{
  "norm": "layernorm",
  "rope_fraction": 0.25,
  "optimizer": "adamw",
  "seq_len": 1024
}
Each number is 500 + 50 x the weight over its row's rms, rounded and kept within 0 to 999. Layers, rows and columns count from 0. Numbers have three digits each. The size before them is the row's rms in percent of the matrix's.

# down: layer 5 MLP down (transposed), 1152x384, rms 0.0345, rows 236-295, columns 96-143
# up: layer 5 MLP up, 1152x384, rms 0.0387, rows 237-296, columns 96-143
down236 091:544414469484523477488535438435510567455488429491563518457541500463454460497553454595457519481483474438497550506546426434571441513521486516433555
up237 100:560482568501571467413425557445547536509502548530497600437584524506519528395565489555563493457520418506484480495597492540577404549471412604536451
down237 097:545449516458506548524522489481482528427564580507421592451422401527481456453474447464424659439512429582562633593470529607447478562516563522504480
up238 095:569478499468516513531431512449558567442489487502513499552544548485513466527503452448546453556507491504590602528558505510526520519519485594488519
down238 094:476538514504458549469556541455471496526484517484557462481585486439511575512460500465390526517521507494502476438522494466513523399506566500471487
up239 098:545540539460491460494502617519511516545466531496603501458456380580488481479500509542561501535512375475433521508377523487481476454414491530437488
down239 098:572516534490491488589577541487486460536510464500417449534446447406482431487459427560452479589453497521468540544493559578536534472589521428546567
up240 097:537486514478393500487527514472490473472526522496532581566496519545478497493581475452446445511527509456427469497530422477492443483510426552566477
down240 100:557442482578502490591461524577508550415466517466572455530539529463466434399513506471518551551524499547492566467529537482439481442561607583461455
up241 097:503610388493490515459555536519533519487506476431410540459507484500545506495558533529470538414527505554509433545402510507560497588537493444400582
down241 099:491382529487498534593468526483545490564507553550570567508541548518500423559425470484471477506563451475485580500527529454451515487499495426615461
up242 094:553491626539544475516467495521522557508523441527516535477501411523463565522544540368555576563489536559560563657530447484437548489493502489514454
down242 094:514488405466538530489515477447560469523499485531507574545458538513554525559635501556524534500501499515452516399458501485510475428513551588532525
up243 093:488450523579527527429488542538503541555425521522549534588550508556508539477447519504453566459517571434451564466492473437529406451540502501382551
down243 095:526514502611509520479435522404500489513570473506506462516443447503489536459491505467517317538548461405523546496510455448591458512384490543513528
up244 103:554456577517512465523524507541548489478468532551514489521490441448524600485532432437427572577524534571472490456466487577427494462446472506436535
down244 103:508548492533541474509541433455566469559554572456488441467547529489480520499534505525462555454533472367471498454520524500490485448493579477546473
up245 095:512556618522478520553566528519527457554506484583513543579559489539526517418390537599520395508531414507431475452431421483530488468490514523505542
down245 096:557551456572480419483565502482415492496450541473454476454522438455593503546415562479463560528434519530582459440542505430489375540559482529478610
up246 100:531400493539508562497520539565452539443539438515607498496488459514542485505476497403431529610428489535596496590474451465491447492568431511505504
down246 101:574541505436543547431545455533579504498511593401493429550489517498525447531514523615459472488472504413471566515554508569541486518491495547530438
up247 096:526453461504512554475422468449441443521563485590555544505452412566599538449478531509587531510530484453454467502469518682450455587514493484535439
down247 092:589511456524441408435440452537504540547475513502455545484525515530517413562454425464510457494462490523475469481537457472511437447450405527555510
up248 098:495498658422428569548501529512527527416464512565470590511483537471541454557514564617416500488518446542415464524585567501437572490529501547442493
down248 099:568540428391528499479576560576477525504564429495438536494500505485354506374441468514423460499473536438485576470454492435500503476511487519440458
up249 091:517485496461540402427383478526488447525567454509525574471548478473439526546480491500546591483562526523454440507547584541435512600463456464404396
down249 093:529471513566469554568545467527573543441414527441457472547478560542556576420508576482468371532468466542507561508534504462535467370510593479616549
up250 119:553531516514493492501410556612511485547449411528503445553499479523482474477501529505506497558500468459472456589436506580451542533512473476435532
down250 126:590499499479422423433422364460525550452542537446462545446514550549402432497516531496468491471567477457513508628496610436458518462503470536562510
up251 103:501609573483412499477521584542515475502546471496457520566452465505490542459511481488501471528501452463526498537435520453564528508455507448489584
down251 108:388532433458466568550532498618518503557447461466527515518512536521586494522487530570483521562533512489442396582589472482521536539515401669499442
up252 092:466461508482486516386524495548487582506453589525541512417549421504392449437518526577440442471558478464486533628578455491494452467427459511470568
down252 096:554425465467482447475450516454450515539473545487452468590536479505545461475498545538515422494456444575552519519479381487530531504479557483486416
up253 098:471496454568505478466480590531583496446548508458532515502549506592474505480493542551500517474490515541492514560400510553437425423475473467554611
down253 101:490561560395462549504528565503497411450476525367477556465468537422675456565500503513445518533589536517535479571510524505480553430480491520481457
up254 096:494512464535450506526516526567494512534564486467415529525434424543576575468472529440468460490483590504463560514636441544490564526491404604501496
down254 096:448484505535483495598470541534477485394491463547500555444523486480539551508482454502562431527457548508424452494563613470503516479493499572439514
up255 091:536558615491491549442459530463502452482538494478496536533528511540508463501510541489492564558487506558446527517472630518452470558594422502501420
down255 091:555499493490567428622424522487473589526464424517574515556418431508431534550485425505544503561459550440457585439487432494524439483427521575413560
up256 099:505539516521458518394519549497490431593519508476545448455465496515567617425535444391531532563545516528443562498581478593485549492486537458512487
down256 097:440427538500436537588514327480556521377553543490505531544415613488502544547556496487565538528576525437504453517370459528474445477601437465540501
up257 095:642436485470475436518497518498483562508508568466529514465451409546463501470504495508468516541592503456529489556435489485413461442515516468538644
down257 088:545557569487464512497484431466605467488530424520470430531575519487394464607493480473488492517410467524485499450538458486493469533551396357574473
up258 100:523471549462388442497504523500491429435504509436468449442491496449519555495505544471512617534517400589590533472505552569423501516466485579483498
down258 098:511462443522525501491513489483583529551479433493487466570502520499525521525472452497508462523534533576445405462499444424460498438591446519473504
up259 097:592493560520530435446387519440460505510442517533459554540468422532397592425476514533504573521572392480579546538531611512570463575435458574509568
down259 081:541540372461493480531540287535535529438504551545546533500585579510539472534524545513459499471540601471481468581471449417455491454567368471484556
up260 104:506454590469426483497478480456508516470529529553456625502452531585459398484493506448469573534529464514439498618513532529509478479500495511562523
down260 101:521520460512510571367528400516557540582498510490465398457448422469462594538463543507532509502532388498497559492465532491477508452478603540545465
up261 093:533532413526530526466465522535626472511606430420521503592623550481570490418590475555526438639501408468524625516515548431557520474522468530436561
down261 092:480450534546518478422511392510459527505510527527431421510449477493474562511557506449452548463449504485451428510467462490510508562527531514572423
up262 102:551538503484539493575523504560471479520482490506462517377497535534470514484529559481566509479560465529594458527471543483520497485452369559560443
down262 104:508481415538583470492468586418509574503543485525475539524398495464482444565424443532460434440467497572528421451482465486518410534567489472579477
up263 100:501512455369590510489540525476498523507501462522488492518565446514420579489501592562441451494433439530514496551430516477518483550534436562494505
down263 099:432440511400490622457498412472499587505473511504459483540514523518434582447496548559486530471478450531591442505484412529545510453431410597501406
up264 111:497537553525517484440530502499555520474590477509502503502458431630487461528519508487540555562517457522516515528573482576493539457542466553456577
down264 109:515557470462523428496488485527352485471520483462461460566489480483562565402524432408426572485351408502469515537457541483496490472471609436509488
up265 102:560441515437650492506422479517531435469427483557518586491449454538475500615458478455501507563532532599513549539539484530433497477526483561420488
down265 103:469519476485557413558603561557596670565536410485591454520431540508500454505503532617478453458512510436462409427526461432547564508497505500509405
up266 099:501500625539431400431361495442466453621550516534486485514494431619479550483500556526524503503457496556563479487524444481519517526517458518575504
down266 102:472549578467495472553536468566634536436443519471501503541469525475493430499537415532397546585471499521495512460451590548424465563481478571531459
up267 092:514489591496399526423514520429476463551489560499538514513538511527478477428496512576550545524540460564513512500391448618486584533444541489522521
down267 089:522583469477564447543522490561514501506555402496462627582519526479494601521416527487415506606545478472482563481530487468482509418513516480438554
up268 093:520553518500465533541518521531556573496531484585618517526529464451567517483524536599540392555553511535476490428439512581541536501535467538464591
down268 094:533440495503504545519576482488475495478524514472488456524570531554446449475452494558474509511481529497520386513529495515533533508543539538403478
up269 100:580515520554469537477442517518509498637492409530536492511542533603539524500577474493573470523448494488556550589491485520494451509522480587534480
down269 094:477536463508545540461513444586552458529403513470514440490550511513555523495531533422468471499504454480506475503478504509503409523518505672505426
up270 104:515534526499553466508574583458573528430589518488496464527399533468448524508557547515551419486531601529497501576562519441510481456584484413436585
down270 105:497454486481540571436515502583537441525530478492495459510539567526406507475416554448389452540512526503547453572477500502479488475578458467546382
up271 106:477479491595432509539506524539601514623507538451572543437426450463545500416462446447507455545438600494514473535560543464514519506566373529504524
down271 121:459529412478514459570507672581474469541486463520525542491548521536545460400435505519528469413535497457479480482494537501448417525539412564447465
up272 099:498558470433490492447490550563527506566550514485452485490529441569491445374571523457535457464549495564510491547454566538504536497471496520537487
down272 105:510430411504475428442491555507513421504504648435494482481544474475519602381569671428475538474472507532512575457510531471461434549465411578546540
up273 103:525506473523622502566472518447534533551589568448571520465468436598481524440424506518547459546500532461537536557517541505423601482533513495500587
down273 101:543558526509512433511440468530400453473565393512501512537585514504504463492476534484476506459543477556411556467381441453552542566524646519503530
up274 105:539514500532503473441466491539470568540497512631528529460474350616470572485580472507523567482511498541529539478500499526548495462509496585496505
down274 100:525616521468467539405572486484469482444450486494527496467447424445498506494496439433485544572457416466496521459544557535419458520454416531466444
up275 100:517492479527565545482474510493442546530381464433495492639507437561437478450585568553465525541465552579440556589468428662544473504550432537458475
down275 091:539566453461451432567391400468591488492655487473524520471572461394435530475513468527468441480450475460536497445488444500487531473452575545542465
up276 102:527510552493578452440477540557501483505483552480504441442459487534533550474422535458492547529473476479453516479609475496477614579484475473461578
down276 099:502466531448466553521522473470483489500544503513484453523509570492503473511444549533441517482502506537581477516563535558523456454453511540538475
up277 097:464451560490587544518400524471511474444524532470460443570520483526495539365508519481534591501596514596545512535403541445407439544479434525483484
down277 095:477591522406458403505602436528513490552452458595524449575428552431487463598521548503477500543477553435440512468546472540501520539538565493458528
up278 094:540491523477443462480438607521398475546442465479507430471451449543462498412460572470472522602588592586568441580577531425481508400482420514499474
down278 098:544525583535554592500511421458403462545431443477471568475442557543535579482501498434562517515377524486431512496522476470499512495510521428506635
up279 100:581477539515491567558491534521465509568482503542505555521525497503461550435509565503512416435437437460582492462472500507413473523499445473532476
down279 099:513502516506477556421515540486491519579520491561472495542523532414514513473476522541541482497459450601547459491542515539483481513507518414448489
up280 107:485518531493523474505501514636499531487433464456544495513501429474461475513414503429528512474513465532558469569469449544609553525553471527452424
down280 101:474505409476483554584451410463387522512488420507465473510496537508555414577471565531506488532444484505555354555471484509513505543576473604542531
up281 103:526529528494525551479459532465469474544519449561606487523559553585575502512525553440413538545546474536520565467416508489477541506436477567506555
down281 107:598473440522511437471481586469440557424488459490573545443463458537485461501503504537500500461524598575539466517531485488646541509530528557453534
up282 101:534562467466529520484575609526495547480433517488539425516453510474491511482430542524574478537451536535588454537430409495516439530485446528468558
down282 098:462556422501548582427443522497446483513481615499535502457478495543473494545532508483502481474399497493571606456587459566481464498493510473611534
up283 097:582526461571584439529547543495572581435457494489531513512433487501497479540493469512483450565489603494494563551444466470463487446533579552544498
down283 092:504586424638530421416527462465466584509455521541469518546477514495545604529480550500555409567512559536478482563542454536483472458464545490499586
up284 098:525505431460593527530388494490500521500484581543537478487522492567573676496471458612541519535503462501546573566563536656571513533460433596430545
down284 095:471458493541495563429545393533401511491557467512509443579490533467488586431561555406508542566544520534462499482443519465567453487526591601516551
up285 097:551545559572467446516499543509481519496470528468472496466477560519418563492575524441451530558508515608470495518481465524557518485424377479440514
down285 101:477541473533486512430435576530525410524475490493502499480494453500512573528544459531602474484538444497522508455598540475433442529601570451569571
up286 094:536433541518511540514442555555496492514512500568531440466405424524571554575443493444429541542558497610564566502481514601452502503503455544539507
down286 093:504536527534436554522483419499559528478503431493569528442511518468377489501525429528534434448450479500468462497539421521574476536481514523525479
up287 101:516559526507376485521396532576575537466516598512499512461495524534553488531546509506536498499525538505439503513589472429548603461502428497520516
down287 104:510562528431502508472480523445400417551481491533446456549525544475467458458398483456548564549502440512554479474473491550438418440509533571530555
up288 097:505527504465526553586467513501501468567599512464535570479496484496452500573548557557534402470428540522496416488530424610463486382446478550545492
down288 100:496542529540555553467358464450422491548488454437553400521465517538499509414482467480490493578519523531565528600566504459455462459541509499480499
up289 110:573524485509509437458533600454516506569568451535516493446553407508486438453505529495511475595457480535542489490546488525503562527480529528482593
down289 115:517536513448555443436453564536449441529537370450546528511548499439508495481508521454462488470500434527470625513414565496574522535562483476474543
up290 094:549477580544525431524477482558545494511544518575555522435540435520507496588527492553544494466529496490568482489520548520457600471388501478542396
down290 096:504582424433554492475497546465429522433515497546475556560516512614472511565510466532404539584444526509422535516478464381484477410548601455523549
up291 106:577445538597502451491480525526631491432486542517487495557514486479518455477517539477541429505485535523532443519565468552486515492435463498516546
down291 101:538505493500532414442532383510471468444545516549497565490540571547490465460505476386486526500484510454512462515471534445489456503572458488576539
up292 095:517542496479535519461437591577462591543415498537477500457529550519465563568516550594485474541472462611578569653513508592598432470489455499533428
down292 093:492534459516515468503539484471555496518413555503509523539480465526541489548492440519514577484521504416496432459485436521492552618527492425513565
up293 097:514578505561524526459515542497600498601521449586479473436504517462492510401516481494531515470489486488535489458542568510464411547506441532553413
down293 095:463576429482454424484474436427467521509479625560454500593521437474603568495523427553454558507459597530535503441525462446528553480484594517455539
up294 102:517513576531519461410421525509516436492484482450395505529427444505577515456516457398549577513516444533554469445600536553501421471512480524562504
down294 103:511537451467553445565578432468458513460517511517576656485637400506510561528491499505502422570512624582495518512427516391440559361553445542425410
up295 108:507563571543521562483418544492475425537561429570537443504475520536499551473610493454505516584523446533433517478546548568530524530545529454517462
down295 109:523516473579517498513471499520500654527435475351545557421568385474469539538467518584560487546551428504474517399468564492567509467393539529565449
up296 099:513538588432510474525460565559509533483483551524546396561469496496427438442561461481484504505522451531430428478429509507411563478472497550506540